Each number is 128 + 32 x the weight over its row's rms, rounded and kept within 0 to 255. Layers, rows and columns count from 0. Numbers have three digits each. The size before them is the row's rms in percent of the matrix's.

# layer 4 MLP down (transposed), 512x192, rms 0.158, rows 18-154, columns 96-127
099:102109119118146152159092128116121049110120144056132095035156166156115107189108123103121083121130
095:083123153152164152139087114142121151090102147212111143086049143131124104147126175108184112171119
101:135096182152187111125146092115208177124098156103165117127138114128107132174125121106137101137119
105:159221185150133133068133144132154144148115083143084098120126145079113127134130148168128157107234
102:156049127060130131173127111142102060138125130132124122112075148112032094101141177098144117111142
104:117173119144161117104035134135113105150132083143111093155075133113095153088141093136140078138158
103:141157141126134154110098126097111147129108199135085141105154100130189125124111194102045131143135
097:084139140174156156109110149110149150091128120157153100105154187147117111129105177131136136114138
099:134143142115084130152177069102121133083072128138081111153112067143092115093113129139170078135129
101:086138194149106109067183145106161118198195128124177136120167115189120087184144247182109175127158
096:207125116149152127147129138157164168145131091209159130162192127165097155111112203083191155138120
100:123143145114133139073163113104151114086187121117104108159121111081152161140113081095146149131083
100:145178189198133186154164058107139177169115200128156087151093132123104152143112128110151192133073
102:152140137166102114100143130101154174138120158162137115100107209141098104132124114179168123142140
100:130122165112144181183127162146171171128099191095126155095141154157080135139104160163107158094154
090:138115184102126112116178170160103179171108144113156138137075183140116129096152077125184083185153
095:117050118091124153104142129158153105132129116151133146097123155144135093091162153122100184152113
103:141129134118145086113132146113156174118103097148118096134044118135163113105161149206142153093120
103:132131087215103083103153178148176118106152060136191137127141096114150149092101108148154164091118
101:111160167182141127145105169122163120122140140088121162128121115160151120099114060131104162107097
096:142106152143101166126094141100115129131115116156139122165121198158158077167130100110136179162076
098:153110152120143133117098115098128128108142141127131140144040173172219115161171137180151114170138
111:101089171154150106157118105138141086165093148129170127128107153142172085087107110125129153148121
101:171135198177139104167120128140117143107210141128130155125114113145115116098059146136144102108163
089:107110098145123093088135126103111122084141160141081103101131113130156130097116176179120138166131
100:085122081096092159098096070089111117170091100121103125137150169172119169132143141087122124110172
101:146093150079146099179103122065110131106106150126136130167104090135057115055142135106149095103149
101:151090147128145073183091166135086115196122132118138103100081181072162172154169112110042092160057
102:138118160142114111097130153098171127120111123154120107152135061105141174093156131153152160148160
104:129135113088071183158085065118051115128125127116166180157108121152147147111125181113154126158165
100:149121123139173178147137150114115137166161146115136129118102135068088103090131151106042160111207
097:142119155110095164096145151137124075102131120113093137079085132123110219119121131109156123149147
105:117110122141203144123058139113200139105157072160122124133134078040183115090142081109145086131128
103:184112171092116130099090136138099194171103190111087147153104193085109135125187127167096123130132
104:097111148155168161170163120123140106081143101166139089170096086138126121164108087147150130114137
096:127139122209139153118111176143157170149120082115105129081185124101126159137117108137168085135142
103:150127068114145078098149126189115134140157124135120108100161148127138143119179163137080157109088
103:078151103153091104141105115151143095112089107109132134120071127114187126141201098143158083159158
109:127159116155126092136140209165121127117155098107120133126112153126178092117092140148143108120081
106:132174177098102140206151118148097092089175180105143131109127096100133173150115081179207109183087
098:134148141136157131115128137098145099201112090171135115125132144094133130104084140171141191153139
102:177145165089129071113149191065142158118122105129124164115095084158136158135130084139168129109136
106:094127082097095157095112101124095166077149083170128115144139092116132091108131121100126152141161
111:096111149098150173113108139186088181068118129086115109138165133154111170100092139165077078111166
099:092102130137101092105218107112156123149172125193098135150131168154118119106067103180105151141148
107:116116114131099116117142115116119141178144118133175145118197202143181114103153082133117124103110
101:114044179067132138202088123149142067167132162121129122122096124132107173083118153114058134155167
106:148150128146190080167127104129192159098111132114155105098145128127174108070144124118137177078146
102:155138117106107177048085114146155153082119146086123186090134154167136143139135164133141141127118
096:151145098129104150116073111140161130095120137068114143081155154187158035147118033131096183190133
101:132138171124121119150190150168121148099112094082112167117143097136081122069142109117180116198107
095:150116188158133134123142130092165110142121130129128148108120150085123137107094196129091096099102
098:138190111130128146153104089174101124154121113135094074150139125137146118135112102096117097125087
092:165169126123159088124100098109157143154134156161129143120121129170154146120101144083101168127132
093:132155087143139102113095166106082175136117147181084097159115107073148175165160107027135114137149
093:119166151139113148117137140144140206085087082141108104117079195182134144188141084099122135143111
102:145068042123079084100162160207107151132167092118119115173128105112140126119101138102180145142156
099:118105106146108126127168095166104139169219127155156144126121166111110144128141149138134132160132
097:191158075115126130132120114105167120133099092132113186126122159101123119127079106184112146138135
094:103112162124125150055139107138158103123157130134140110121111146129170190183100101151122157099150
102:147072155148083110145081084109145176113107120134166129140127127100121122098135048121163114135090
104:083103130184151095140074172088125208111088052152069147071134112128144118133140125121186169111100
098:142121160137142175130109116129097080171085123106165088171136148165070120156115142114115106157134
098:178127118145059158148135091140120112114164137117144094164197103153123124163176103123172164112124
085:095097162143134068142142104109135133215096139135098133177133197116144094138148122081157088092142
095:128131151132077151157162137126147139157116149123147171149134143180096119134169124120142027169144
096:115153099069145133082132119135068155071111072121140142124132097111096103204122077145130109119157
101:125139113171160128118133141075083117139149128110102181113131078109109166114122107136169066101172
103:121165124135133128162131112129121132138081127120165127081143132151117134198120136121133199137156
098:120132138119157088146120084116122194126131079144119135147125090146124092162158171142126123115124
097:101104070157173157152144138126117204162120176109122093122099070120177149120128155146144102113175
103:156130117155136141187137137109137106140109126084144135157126089108198122154140057118137089124140
103:163107118067156147161181142125102168122149130167146121100122132098134035108174073069117162076111
110:062137119172102075093139111130169129127127077105135136149129183129154175060111112146158098047133
101:123127086080101171112142190128105099152081122166151151108181089121100140080115077090134135127185
094:111103165140117121109228194144127111118152161096093079127109111097088115082137156069112092192088
099:122116139114114161111112144182114139096122133143105123167120099112120136118106152145172092157102
102:121169135124142150074143113174153237109124112164106112098171058075115142124108163132112157101086
099:130156158144105116163130088135130132164153197093118138169135159093079160158171161202134134141183
099:156144143184192099093097087142107127163044109093118146123090115107086121069124048162083138106128
104:147089183106140145155142090089110104096155100178168083155108114138084170137202154196104135145124
096:078106141164137135127129133117100108140120092123100143158129121098124117117080048117126138163092
096:125142150171074139092113138109112118041129163114105140143160104118130101107114133146126115103123
091:140152083166102154133118125174149175148122145109155107075132050134104086123149126149140099102146
095:106151125171156102168096076153148122177132154127132177133066103133112135118165130133147136133173
106:120099135124116106056089125124115148132097130129140105167088109120131153133110027185164090148125
096:149110126176130104127128154157105104079140108134170112099177168126103176072186087089164190128109
113:121084170143125165129148145120104093172082089113156121070096155114139161124099176086164122121141
101:180122094146061101147166126105109117120138148079107123157126183152116087080169171187125183170158
106:110122129118124141151147088113127117120069181180125158116118119169167084099117108140117112180085
101:123092140118137078130109185089104120144115136151125124109186115149126136118110112116099113135097
097:144099130115143185052094121149170122154144132137072124169100132071158169154145165149145118123116
103:108118118165136171106165120116106133158086044136168100117093076072109099161128090143175118076113
097:153079066090125137114133183094131171151118098173126158129049055122094076145173121150066149161125
091:108116134088169155130127166096106100132137173118081103113126172125164140189095123126112134119175
094:117143125173117187130069108095154110175083162143138126168098169147132102137098116177126162142122
095:115167177089098134179156100137100183127199136094141094125105101139093170111116113135144105149084
105:133086118160100090112121129143168175139126113127137155113075065108156111170108050165114120164154
101:118070142152142121134133151128118132095150143114147143097141137126142180156108106182140123174122
098:141136103136101153186147149190158114174156134178160090162134116070185155121095115125135070149043
104:153195113169116170171115139133137179198115090127176122150107099114142130087102162102095112148143
103:162111176120099105171102130137109108166154131140112117125149102144127067161125095083139147117120
100:036078129130114185203173102119099162127157157119130100145130104104174123140111168126129162138099
099:160103177111123134117129092184086148135158170175107139092122106102152162135133068132111141124160
091:111166122133169120168112125122196138136114181113082146140119107127157120127161139191135131145090
102:128161148147076126158118109139125124103125116140124126136138132109103119119146117118139154187167
095:132151123090105098114134102175129172135161151132138144122114098114100124111079127111097141107165
090:084110145111103097174043128158094151117073100139091062149060103104147099129105097084234152147176
101:151112157096087123051165130155124092154085154160111158163121105093113078135105104104142171126109
098:129208115130174131181102098113084142100132110134113110127121156060159144135101119117121136131176
106:133141135095135115119091136122101171125106070157157104090098211139082141106129098163137152066109
104:142087135114183139162131162134142140156144168117103083095126163168134102143072182146151174122134
104:152098081109135111126092073117106102097143174166138143093165189102115084205064106132074114054119
101:105093177060127128161125146074057036101128131123112122141094121125167142120123144124118139126138
097:145130110180153156093144165098126089128147060136111145117128138164117105164108144102149119127193
094:093116140126128126099169175173071143124099103111137148158061112168117110195122180153238133072083
104:160173139164176129107147159175161133135105142109138128146124167099105153129112100155150065128086
098:092138088131150131144092118073152107095105154139148182108158140101144153132143124114188158176109
100:157108133099173122209102124095133100117147165149117160155104117143153080130124119118082137156096
104:105120111093092123119124148050117152096103139119094129106157149080086117113141135092131141114132
109:159077086177140126106155142136102156113071144103125105147162174144148131092096113112154099116147
099:141154114130045159119075117092145145102111105156183178191147037120155154148112102151145153134116
101:180180184150121070141116136112109200158113145122144120104120100165133115155081161112201138085129
105:156189112137145140122093078140120112103120130128176092195128121177108112179107161158115149123179
105:113090082166120143132119162161161166164135137152104118097106122118201148143110165140123139094110
106:207163121095120112125100105096097146122186126157154079181112116119102123136151126118126141121090
106:156142155150138177121141127106200061144110096134080151129115141130156099148089187134082108189138
097:122107094104188152118123115160092138141123099124117135063093149164145131143152103105124175097132
097:167089118129130184138138174091110159096162156141082123069139121143108182146138162154099176140084
106:115127088139137159105143144182127199169129110140106143088129083127174104125078139151137126113138
098:121196120128106143109108163186080125153084154148036102159160107102136096072176162081164144103145
095:136106147170112107142109070079069144093113121102106160165105130133137173124140171128153136068090
103:165127114126192171125145131103176111152144086100177108094132154118096104111149043066133149101133
092:099112142093150070076121113150059138134072160143131142093132093161156175153122068168105108132165
100:142136117075161062124108098109098112130127153142114135144035129117081135124110087124179120114140
104:103121145110148096154088105181114095091119158145094127147094124157182070064104136140130144104090
103:136133181133132167133128128052145109065107120151123158080118093135154145124139156075109102119069
# layer 4 MLP gate, 512x192, rms 0.164, rows 19-155, columns 96-127
106:085098171121110115080153097101116197124096215083154078103149135135163097174126122132119113128149
105:185119102070155140156123081098147158114199092075047138147094072134115135101122129114087112102128
104:121082152149131143099183095177149109106145109137127125093142076127123107145129144133114165192131
111:147142122104130123062127153151054177095150105139099227121109124165099119123149107130148122133103
102:208172136172137123045145118115125082158106158154187128092158136084076087107196147140156159136095
102:102130193147133162071160171150070134077101120111098048164103089122151094107075110111161100122118
096:099150174119118147139168149119182175078083139095139090124116182097145173090153165163168151108092
098:119093127131159111103188120130051151106103088136155186146148153101102120143104099104123078143163
099:098112143127173167177096167153141109099128126131118149164160060095094132102111164079091092098161
100:105157087111123185074182075095075121188116107113106129193121103111125119110105184119111117066145
102:150113111173168113119080191160086115162111118115107125098160151125107175139065142114134073183101
098:103144102149122132090117105110137104084142167100097210130135088161097122070128172142111130142147
103:145145141170165130141109124136181117161123143120084136083184112175077114090094131136163118115095
104:149127140084112142122062136128131143166147106132118170132095129173133075107137091159120168111099
100:104050122145124147179135162137122139123120149166142147078148131122149129137113172157171095119137
094:133186144111138177107122134126219157102122117142146148123154113134150133108134124184166146147137
099:107100202131117093137133154099151159100144104145197108146079119059091161110136094123092135079152
096:135128115092121130141155082090128135113165144149124143082095095124144134120115106156134138153077
107:154148128137165090147105154113162151150141127071161108123149109089115133073051169088125147134099
098:130151167075140068113139140150169084082144149109167141176134141130180143103119133075087118114171
103:114139195062107074087161144094158170211126109092148140152102117150152136086093130079163161107136
113:125244102081109140120091126098155131173129086112114131149167117098107098164140132146139163136096
101:185124109120127190116122188203106149148153152208113176148146057179124110103117126140143132158173
089:147132179139117096104115123067169186111164150127170151129097104115244145101179123155140112136103
091:122067205110136092146186085110149155073138142108153113144100184110143122160144158127179093059108
104:149111139131184114106098136106113154126131107102155134163096125113070088152122075125103126126101
102:142069178118157190142103126093150165145099145129166121112146107057132119092133047105136167137089
108:123151186162141192113127125149183146158119091130147141123177158156126137146148061120106132111102
107:119099113140099093131126138124097111148162149126109189180150121128172127111105090094138061159093
097:090133112131144094130122121118151163122107153079083115151143139164141136102122070129155071113092
105:162087131140100170152163116136146180096139099095122116133159196086036060084090123151153146212174
109:117107079066185140094125169162173186119070110127188132147184121130087147102119164073102120108136
100:138121127085088117131103185255112108087129145166136135112185162160119112117114072141115108119162
102:066075123118129110109119168111077185196145117077159037135143107184165125136113131096130123167146
086:096106163087136133143142081141106149103145140195119074138148148130156172130119130071197094123138
103:139119153130150109129168168170133116200014092115156186172127111122109128079142139059122131141113
097:197181102167144099083179135141102118170111135129193116122164166188163113142143097108103125215157
104:115116087093128118146113092123147134152125110080170103120137159143132147164120145132096129134157
112:088116080132181077097122178138158123125165168150163149112099179167106053148140097119150128049119
098:105104109117160157129156145206168134154177132145084104134155131147124055098093108115129161179119
104:135123097082099109128116153040199166101151082106105171098095080152114090095158142121096112117137
095:151127140120086118150063117135156122200088085105122110102106103110129112116171099152124136144175
108:133118159152146181179093134128148098102122129090116109170161118116122106131157094166070108142139
095:106190084131133156144156158155141129071131088130113104102119094144214080083129154159093105152126
102:088111120133165097079099107202175129157166140139140097079146160152135107139159118127111101085135
102:140150132141160131152100141094075125123113120170169129147160107098131136135122154114113158163106
104:169122113102177138141107149091123162112128132101173151122065109090106090123115136136159187166183
097:092104163115123109136147115149100094102137085108153157158139139194133126122137149127110169128129
098:146093060088120129075164112151130155060125112065143156113135135157125101123105139116063163161146
107:142141085083162114163127181084137123100115117100171111142082138130115133148116123122086146104151
105:127128163117159116157130172136141166142085141121106095205168090110140071109104126057100142123165
106:157105103169131129112173121139115122132137155151154159123164117130135116118144129104147106108098
108:179168085112151112062152042184099127149140143119148117076096134107095116124126097096064050198160
103:089113129104159104127162126071129169097106116057172141116126152141113122111094128085150134106130
094:157146218112123111137166159126104091117132085136100139177098144093170148165187114130146141100091
105:187114158155169141115162110130098183201149111113137143181051107141124164136129109173080135159115
099:128186106145147184126132191102109129179091136072122165085179168129102114123113098095087127078072
102:179146120102156129123111160107173158122161108176133155133109108204115175016111175150081167126098
097:094119120150142131156099175085177121139106115133088133140149139163094104124157194111135129104131
107:104122096128120169107145181123112127144139140149165130118071139142151084096104113114132138132131
095:110162118114160115082142162116146120121070094155123128145140132142105117104117125098087125118152
103:149138143134150084093130080133130178121098162081159194152151127165133156136102111160122126072162
100:184101132129132150097180147153129123109130113116140129144187124104142099178083114078108144071102
089:145139179105159110150129095165059157131083104105089130129143170129152124087145134117126148128133
100:139152113096098120125117142114142147111103094117140137155146182138120162101142205081117155161138
091:064143121156155163126128165157114073102153152131163092153127206100139094181121123188117138112122
097:123102130145126162108149067139162201141133147157126114130161150119178125071153131104155169088109
099:123115158216133165152171116151133133089111132124131184147135180150150145108147165087153175125147
095:101119098132115126167165092131205085080094152077160125191155148131156122141099130197135146135190
093:073110122105133127155148121131097099124163131143113128099202082113096147074120105106096063116118
100:128128145049171098122150126143115127135129151103059123066128122149161127155101059166116109107096
102:106155136089089165143125153094178179139190153069125118135141109148110123143119115108096163110112
105:163138156064138177118157102122144213135177161144145173116183141099141159153160134134192145148119
104:163105139136143124123114157096084140135095161141137128087176157129141133145109098115067123166114
100:137093124084113137085104114116155144136153112084137104169102131087203092079104170123116091130130
091:096156134149155129141135147114095122107124114115172136121115162107089097132102139126100133091175
102:083164135164137076165130086139113123138135107161135138113104118220198162116070124140131122120103
097:118152114125159112105165081145157154185094099093140158102088140128134161112185076153205120145162
096:127170117157194136087202107107123152135159152079147121138045158089125132126099108107151124159043
098:092103078108158154122064148116218110176112172101098110138128111118119184120125133084108191116124
105:165215086077152196114113125138124111129143112143158057137164124154081085135125110156107162117093
097:177144132170186108100099106155104092117161128115155116122086104118152088071138112185120172108158
093:128133146138129137168105125103110147116178186183105168137095176088132115083099135151076146089113
094:105119129135079163160116135122122117134129113155124178105157116171204179131123084142140072112152
114:136041080047210113135150111127121140171129152105108183154136117106097095127159105088147110129111
095:122142083155138117098142110115083127160136124093143134160129125141145126134106127157052100138160
105:177070092118154197112118126089144136148144085106141131125137106128133105128121177067090126191105
102:162142093121113125107129186110137141144117113176053157158149120170166110117150110080147134104064
107:152148134157125106185102113160113075124156124083194096128107177165136143152107165145111119095101
104:138139171109167158131142110117160162108114124124097131116146115163135159117132091122099067098069
098:131152127128166178192148146068130131159150051108088142102123139177142135116108140127125195146113
097:118095129114114091161109080127130073164114148093150146156137188154133115097160124126102156144087
092:119168124089126167150133103124129106113071195054157171163128203161159144130069136116132142102097
096:106176124055093081141125132139130151071143093066120125195115148168173131187085066162111127144164
103:135131150082118149155125118115187101156111164157154118125106207132113133143128107074171195119098
097:149119151131159070190144117189067112148148119083137171128143116152131113122080114083063096126079
106:183169087131132086175121155150150095143101112111087123155196131110106155197122131114065146099120
109:134111144080153064133115177128117124148129096113136136181124108098135121055167171084126128130115
099:134153075082093175109118123111138141152088135171169123054136076118119154120142128090113116082144
106:170179059107082201102100127158109138170153121098157048145109114143145134079113112084074119126087
096:102135153123109131111146102169164123159118116159109136125179208122069116135149088098105134153109
107:198135130162191105098189122110129090149090105153123188146123221110155151131144178122132123133098
099:066138180153086094101132131144089089150096112122139107145121180086171077163107133149113123136123
094:097113125113133091188133079128182104117130151138138145146100107141153118113106167104128098105146
100:151126162092127123172083159149151183133120084186111159081169107095100064094118135104177108162094
098:090126110146141124125112159157123134138096089098182128196093120166125112084099158110126141083127
087:112129156093101112184105157183121157174098128135166114138077095073131171139146088066171152132145
098:118139057167134115111116117090140167123113148157030153154112127158130154088123106117144093159123
100:161156099118132174141183085105146126133153185120124073107159104205141158117072150113161126152144
103:140076174187191079084128121150107070109039145102110141106149117096150146104125118172116161125141
099:144113100100163157069165190112076189047157149162155119079143122123148132138141119187122123139168
099:132084160127086150059178120082109128176129082101123154171078138103201160119106113136135115124149
101:115106108072132159157125126119148188118148112190053091175146065084089103142135155107117121172154
099:145149132151151088117147139147164144142085103091090089136127114109140167068194139117136131157147
094:138075152099156111117095101129169194114089132125126130145114098128096131194147065084112112108163
100:145110108139140157154142072136145157137184130159127090128164087130119150108115075170131179114105
105:197088083109154117124140088110175168138140114090131150102129128173140077144116128126089106105087
100:153101117049102145104151100175096150138163098116121112123178148126131111089069110102143090178127
096:107126115180149137132034188155123229185091125133155096143171124111090114084095126111092189120102
102:123138168176118150148131086087088145107065190147161155128162086109092070188175111166084214140149
099:123120159086079172128078163155140094133097131062128106144107180121115130100119201178128128126134
113:138149131163151053113184181164117204191115063114125128128137154166082103144127162160149092102090
108:095164091134136109226147181142158105166072162080184097081161128116177080142116101089090145088098
099:117130133132154145112077142083106149187166133095071154112105106130075155121110115128124107156120
106:047091169083083105163096154134135119094135148097131086138122117140116067066094157154086133135135
106:144115116153132138104121128068145140108095122139192071045081168148145092122156124170133119173178
094:136128187081081148124103163124162115118142116165114059146148142161181123098124133116072144186096
100:104093102074135144107118129129121130148126154172101119132186100111116128127142165096060126114081
104:100079134118150075128144107084153170141133169142098160112109136119123143108115157121122111082152
098:107144115161149138116096134132159170174096117081132108055183125139115114140069116145153110142124
095:117185130150143161039172123091202172111083093134132075147196107103130159134120144136149143152138
098:165111211110123105172136175129072196127166132146182111141091160136191124169084123137120118118087
091:111118081070180081202103169133139119062103096140117171129118119122163102055101109089106082135144
108:173079190168143123124108122125134072121102126132121080145111144173092127148151096062154168136092
104:136071152081111083179075153129189146077102160048169118159180105127216135091138164169169087134056
100:151115123102155129153120141141119164099112118086113121126087064072130096182116152105120139115124
089:092151118122139095139129124081183168108097112110152146110129168144147184148076177138123213135152
# layer 4 MLP up, 512x192, rms 0.162, rows 19-155, columns 96-127
102:129118161129133171083125156134135138112123254143118158211092116203091048108136100105172155177156
107:084131133148138201118152142147211143112164152117112086164129112104138132128130089088158136150139
116:144145098138115147112160134171103111164150115168183126069128129178140140079101140158088143104123
105:145153111126176115167123106071110113117078078049139084151074203158117111157135202097131122086181
105:094151197176103042105099115154084101067088185100199070152123112119178145121092155129128093158139
101:092113140084152156112163156101143179146140121096120103072120166146127130126108072217151151131136
097:193127151156090123137121166149156078140097149110081147104142113146126104173128119186120139109117
094:179138111124156142149110137079163111173192161154193116073125130087130164153101170162069139105118
098:128160158092140124152156094112190069142165160120173134111154127133130121097139144090160148084096
097:100167123157104134192143147126125114183141077144127168172162149142157132167158116151094175115082
102:133120175128114154187086133098164125169118192148107137165143124169187148119107175128145150129133
102:123182134116129171197122127153147124076125161151132159157077166146063162146152104152177103125105
099:090120114120124122130164139117077131059118176127137131121121112145177125112114151131177188084191
104:117181123134157166137177116177099185171111088147125131112138084087135130121148122131154145102089
097:188073156098145162136104112123182090105110095121153090151160109163068113112140140143166070097123
091:151119149095123144093159147094122141131143093113156132067097092080139207165118088121145149138110
096:105113165171114152149161113181131114163141144142104116124140126105158110093062190166142085126135
103:095178117154061196133192144102087158090146094117188085135205085143145130098112115123142142119155
097:082083182121132109155144101121067091137168102178117115059122121080188130081085109122115131164138
098:086161164168189099106135190159118133172136120182145136098116156132141150164147108197154148223157
098:134166118152085111153089146088164166113116141150131136101170145148100134147078120129098122178137
110:146104124102116178113145098141113148073138114157164156145124118145133114129159096143127099132094
099:143147168139171111133158159178181076112178085134114115135166104124075064107067112154126100196156
094:127133173080122128133053112137135093162119108139163167175128120089138156142132128153073112141060
091:117133169140106162125138104116122109172143122151119144117116123136132163137111100104088105174151
107:174140151117153114152061123106085158124143146099035081191109081093113132127101126134182110111165
103:139115077108131140109136088197128115141067189121204143087113134124153115157167146119085108166173
100:137103110116103144108164125116128112095084081147161122168188185130077143121088151163126151095150
105:114139136165123088151163117142127173121122101175110133157132207118127152114120123094122147124128
095:164146172127117169099099160143132157173120098131160119151142127121171169179119110122134143129173
096:093106093073159097129082112155147155138137150128167093130116123134118133183124108083181102124108
104:166166094147147087139101120148149115117113100143062074139048081084159127177143116111111148146150
106:120107092184137173135135108150116093144132097133109145121149195117122164114139124117124169121133
103:077073141132137161196112113092150109147076156167093147118152112144122159139135107119118126179193
096:120129149121158145110087102157165108116092130108147056146142128105112122159047119163101181115175
112:161189163174181084111126142125085094126135104089161142168184122100067123113171188075120155075149
106:121165109161070115122116139127162211153131099163133132127120155145203136136113123149209056150160
110:132130135137101089180143125196128138147104114130121120122078160186130110129155073137113151114085
105:088091112119158104161181144071105161118124195071092164099152116140130133177164099085190100112110
101:163104097110165100118065139186162129112167132080186108076120162160089128109097189158111162100121
110:125127076074069106167145120126155140107123129136173133099128057125106093144173130098170097106115
110:175136114164078159142113104124119092144119122081109161193117076113196169137135134110122072094146
107:129159103158168127168143101142144174140098113131125127136144108097158138095091120089174102175109
098:141075139156098097111127060106180097202080185152132127217145155188074119175121133127126141120139
102:150123139110102120101103103138168124092130168137059159112159084151066120112115155178019125118144
101:160147142159193131153163125116129081132088142128128168196110152162143196147101144106108147147121
107:160109171113104138114135122135058115124115097121138104130123146096148134121150179131158121085091
103:172148107111199114101137145124159098110140156118122184049151075152113111065134190118172141072082
097:116197094188124125121098142114190214127144179139124073108172086104208112135159103111115151131152
104:134107132111123050079069156114167148089135116109138148184092079121133111172142129109129115138112
096:163135197150131163105120109119111130169110137114146122103104167132165104150045198105100094083140
099:141101178110182171079114119102173117194132100145116128140162147144122129163173101163103134023187
103:129090139171119138130136178079164153118158139108139108147100120204112104163092192132131125047135
103:107104078122091132158120131074129140111097144130117076124140147109143159118175093118153136108185
097:107147188126138111172135138133102099131056163135139175047139130127115072060136142103109161173104
099:113107096091086144118057108116159198176107147156096110172123088166115136168073150136139181195120
097:137057104166111163189101112085109112177167154155141136111093163145153109102155103176130151072189
094:185129091096111170120097111117140091133133130058136172074117144175114166112117157077119128129121
095:100103136160062130150172134080166098133045143092152156151133147116099178212094161116121075067106
108:101151135117064113193154148151177162179069101133126155141118159173175148108119125137092156065139
101:137122102079126165157168125115146059162130165204150121103145158130165177130170117151136094112155
100:131126117165171159145171131084085147182186117173114124066107162106139097151160121066125139154122
096:066096153095113136082141185122051180125127141143142131149106120125119140146063126108097128115194
084:206097069102102174083101162121163146104134037113171190105112115114096116083096117189121137093152
096:095127128092146153133173128131126090129122121147149152080132132100150154123160096176136048089130
102:149116145148170114102144179081119118126052124165129141131115181113045077128157107109141064119075
100:137141078139134086152169111103174102160145120155086117109105111173127192049071116142187107128132
104:073155136170117155132203162103174117158114131135146131110057151131165128206103082177163150144128
099:128131087126150136157056173138125126132090099139120176136122110138162146159122126136103081146124
096:155138080108147093185102147086154150107121118119195119107145098095155124136155101140118134171095
103:101076090145130096141125170067088140169105149134149152129109182116178152133068138119127086099110
103:145066158144136105164138105110155119050134127125184173152131133106131107148143135137127100123158
109:107157167067065129093109137157125173133157198101127125143158151106146109111144117155114106064129
100:105117115122142161187144153132104173146075139120110079138140154160073098111150152154147087113153
099:054133100176120149107120165151092103144131077150052167100182070113104144112177125092139099138087
095:100187179140121152135158119124092108122167146128113198094139137165176196151194087089201088127133
101:082126155165139111125128156084139084101130143105101096111132169144131165110182140179109108140144
098:100130123155097071185067116180154168162128127158167118119140150174047103107167131148137105079150
093:153049136139145203170110147092150126140068117146123177140160167130129090132106093150123137096117
106:094134121150109076111156174090141103134225177113144177103086150122075163074079154126146166153104
102:155085112138119149152178152125162109141181117068135138165150167136108086147099110093133146145084
093:156161176121147159181094156114122133088161063130084141217121143208087116124120115084081164119150
087:124163131113148104112172138106153126093137119111113122170177187151132088165199127147166154110114
097:134156048096141140132127111110140165092142087122079104108183118117147137124072119117076127134126
110:139203157100104156142094149149131109127100067106068099127070090160125137121163123160053105171119
100:150077133145109118153118124150115082076177148115174107145191058085145154093138077134132122123122
110:162145150165161106100178168198103120109096109130097108136119160083144144108101101130134080130162
104:189174110138082174167162106130065126069148104129105105129140182180176131085172177118163130144124
107:131135095109144078158122136098120116138121103135080176146062136067090109072177074066089136115115
102:106086120120130166097129161140113140091171148165109130128058102139118207071126153165117085120081
096:130119173177136128121125192138103153152163147169140116121158076076154136155102130170206121108139
100:177192150133108119158166116176176093117082177091117150130155165119206162082124112135142158113041
093:103136124095125154125077189160118131070159151186164124207126176110122059071096167087154092106146
093:120136079110209140118152162127170130140087091120123112080123130155096081136189152143058150117211
098:095135146201108063099164085068114159144137113119101099142105152139187104098135113131073083074130
092:120099140103122115094079107155118098095089108163139097135098121141081111199132142168103146119174
102:146116142124104151109106168080142061156118070170166200157122135146150122135092140152165163062130
109:119118128124102192119070090098112122083150173205112118145130148168139142174153110182117116174128
093:076121109062117146173124096106130091165082136123091117129158099115168093123177086123120129085169
100:159153113179141131117079088210115180139117188096188133175103156118180181186152117108095124130130
102:137217111161146131208101082123172141155066121137094186093072109083138143069113111113151136086091
105:092103121141164100143155115179149119097160142116085093140115038095137082178118068149168146174166
100:118114155179133159139109138156069131211094112129143146142147117081147149123158098157107166129111
094:123143179112180141126147107187130148145184152126124199125203120129099113162157089123088078149095
101:097124127043088133167142119206160149106115105147102137118167078114097164125140179136152124115138
099:180143109153167080072152179133095113125053136144138117129106127098105190134174155066141164101106
095:106156096154118144139163141096147135162140087129146142097117161146123194118149183077093175099150
101:158155112126119129114066096096179082115188120116133079107146139120100104165126124116214173092072
097:108103169144153152114126101136073111119137131183147093117094156096124179105149149137148111127155
106:138169139121117122138138171112113098135053123135181181140113190146140141139129152163161149130179
096:085140109138174113102154126147138166113087091171181105116069161145090135109132191155164130161132
100:099105139126138096142047070133139112101144139158100142118145127148089129162170117118059134119091
102:137047124148093087120163179098096123172097112082116175153149160181058099105151114137114168119120
103:147211125114120146182155157096140141107099122153145165126098075089117161101148166134147142162095
089:136118127130105158117122113094109139126109136095131130133150150131133132215102129136081155087189
107:133090128158202043149114120124110123156094133118172109116145098133107116101101153151130127104134
108:187086190106136130161131152110141125123083155073156141129149155113106132121110128076149088124086
097:112140185087101103122081109097144161087111099117108145206140140118084110142062139115152171113119
105:124165175110117142114077166068159151142108132161107110148076174174176161171159124149130138180093
111:148093127151147160127151127136165105143093149199126086156106135101183163094103084143128142066134
096:159103063151144150101164180132135098152114090144155154162124156123172140085097118095089157074163
105:093113117174146144200139118112100198089130106115105190123140113171090059103142132141161158114157
107:102126125134101121222117175170152176117141145122135157131178142160130129149121167098127111091145
103:123140131132139127179150107155176106102150163166113094150122128119148178127133139105118137164116
104:123160156081111122148091124214155133185077115157096139141162125145116160182100137167121131148142
108:135164122114114157124069119182143113120164094160136128126094115160140109162120145107117164124085
094:140137094064116147134086130160136144152132077109149106159136155104091153177124161099139139119101
097:096134138146151161125137190139135135131085116192205129108133188152143136144177149141164139111153
110:120093161125068144040139136070123172125106167074063152141069140085186191099136133118125132110150
097:147147172192120099133133072130110140150104115109099110156143149110168106179150120181113154138115
097:088212134148129109120142130115067080143127121153110080097139144111115062173121114109133122093036
102:154094125117107077143101140118192088145158139112084128107137076174156120091111046148189106141096
099:108166097056107139158109100187073137138052080134165112121114096154151162104098120085096101101163
098:087151209133164108116123115158148135139115101126132220164132172086131121112115169106087131115187
102:136156157170105131126166057133171155136148133070157094134106125148118076123107125059132056135079
107:143113107154066153170150093143179146125173129159132084082092160128051173153163063117080126131149
101:145118134153177144096033186145108122137215200171163176144059074088146150083100159201119176124097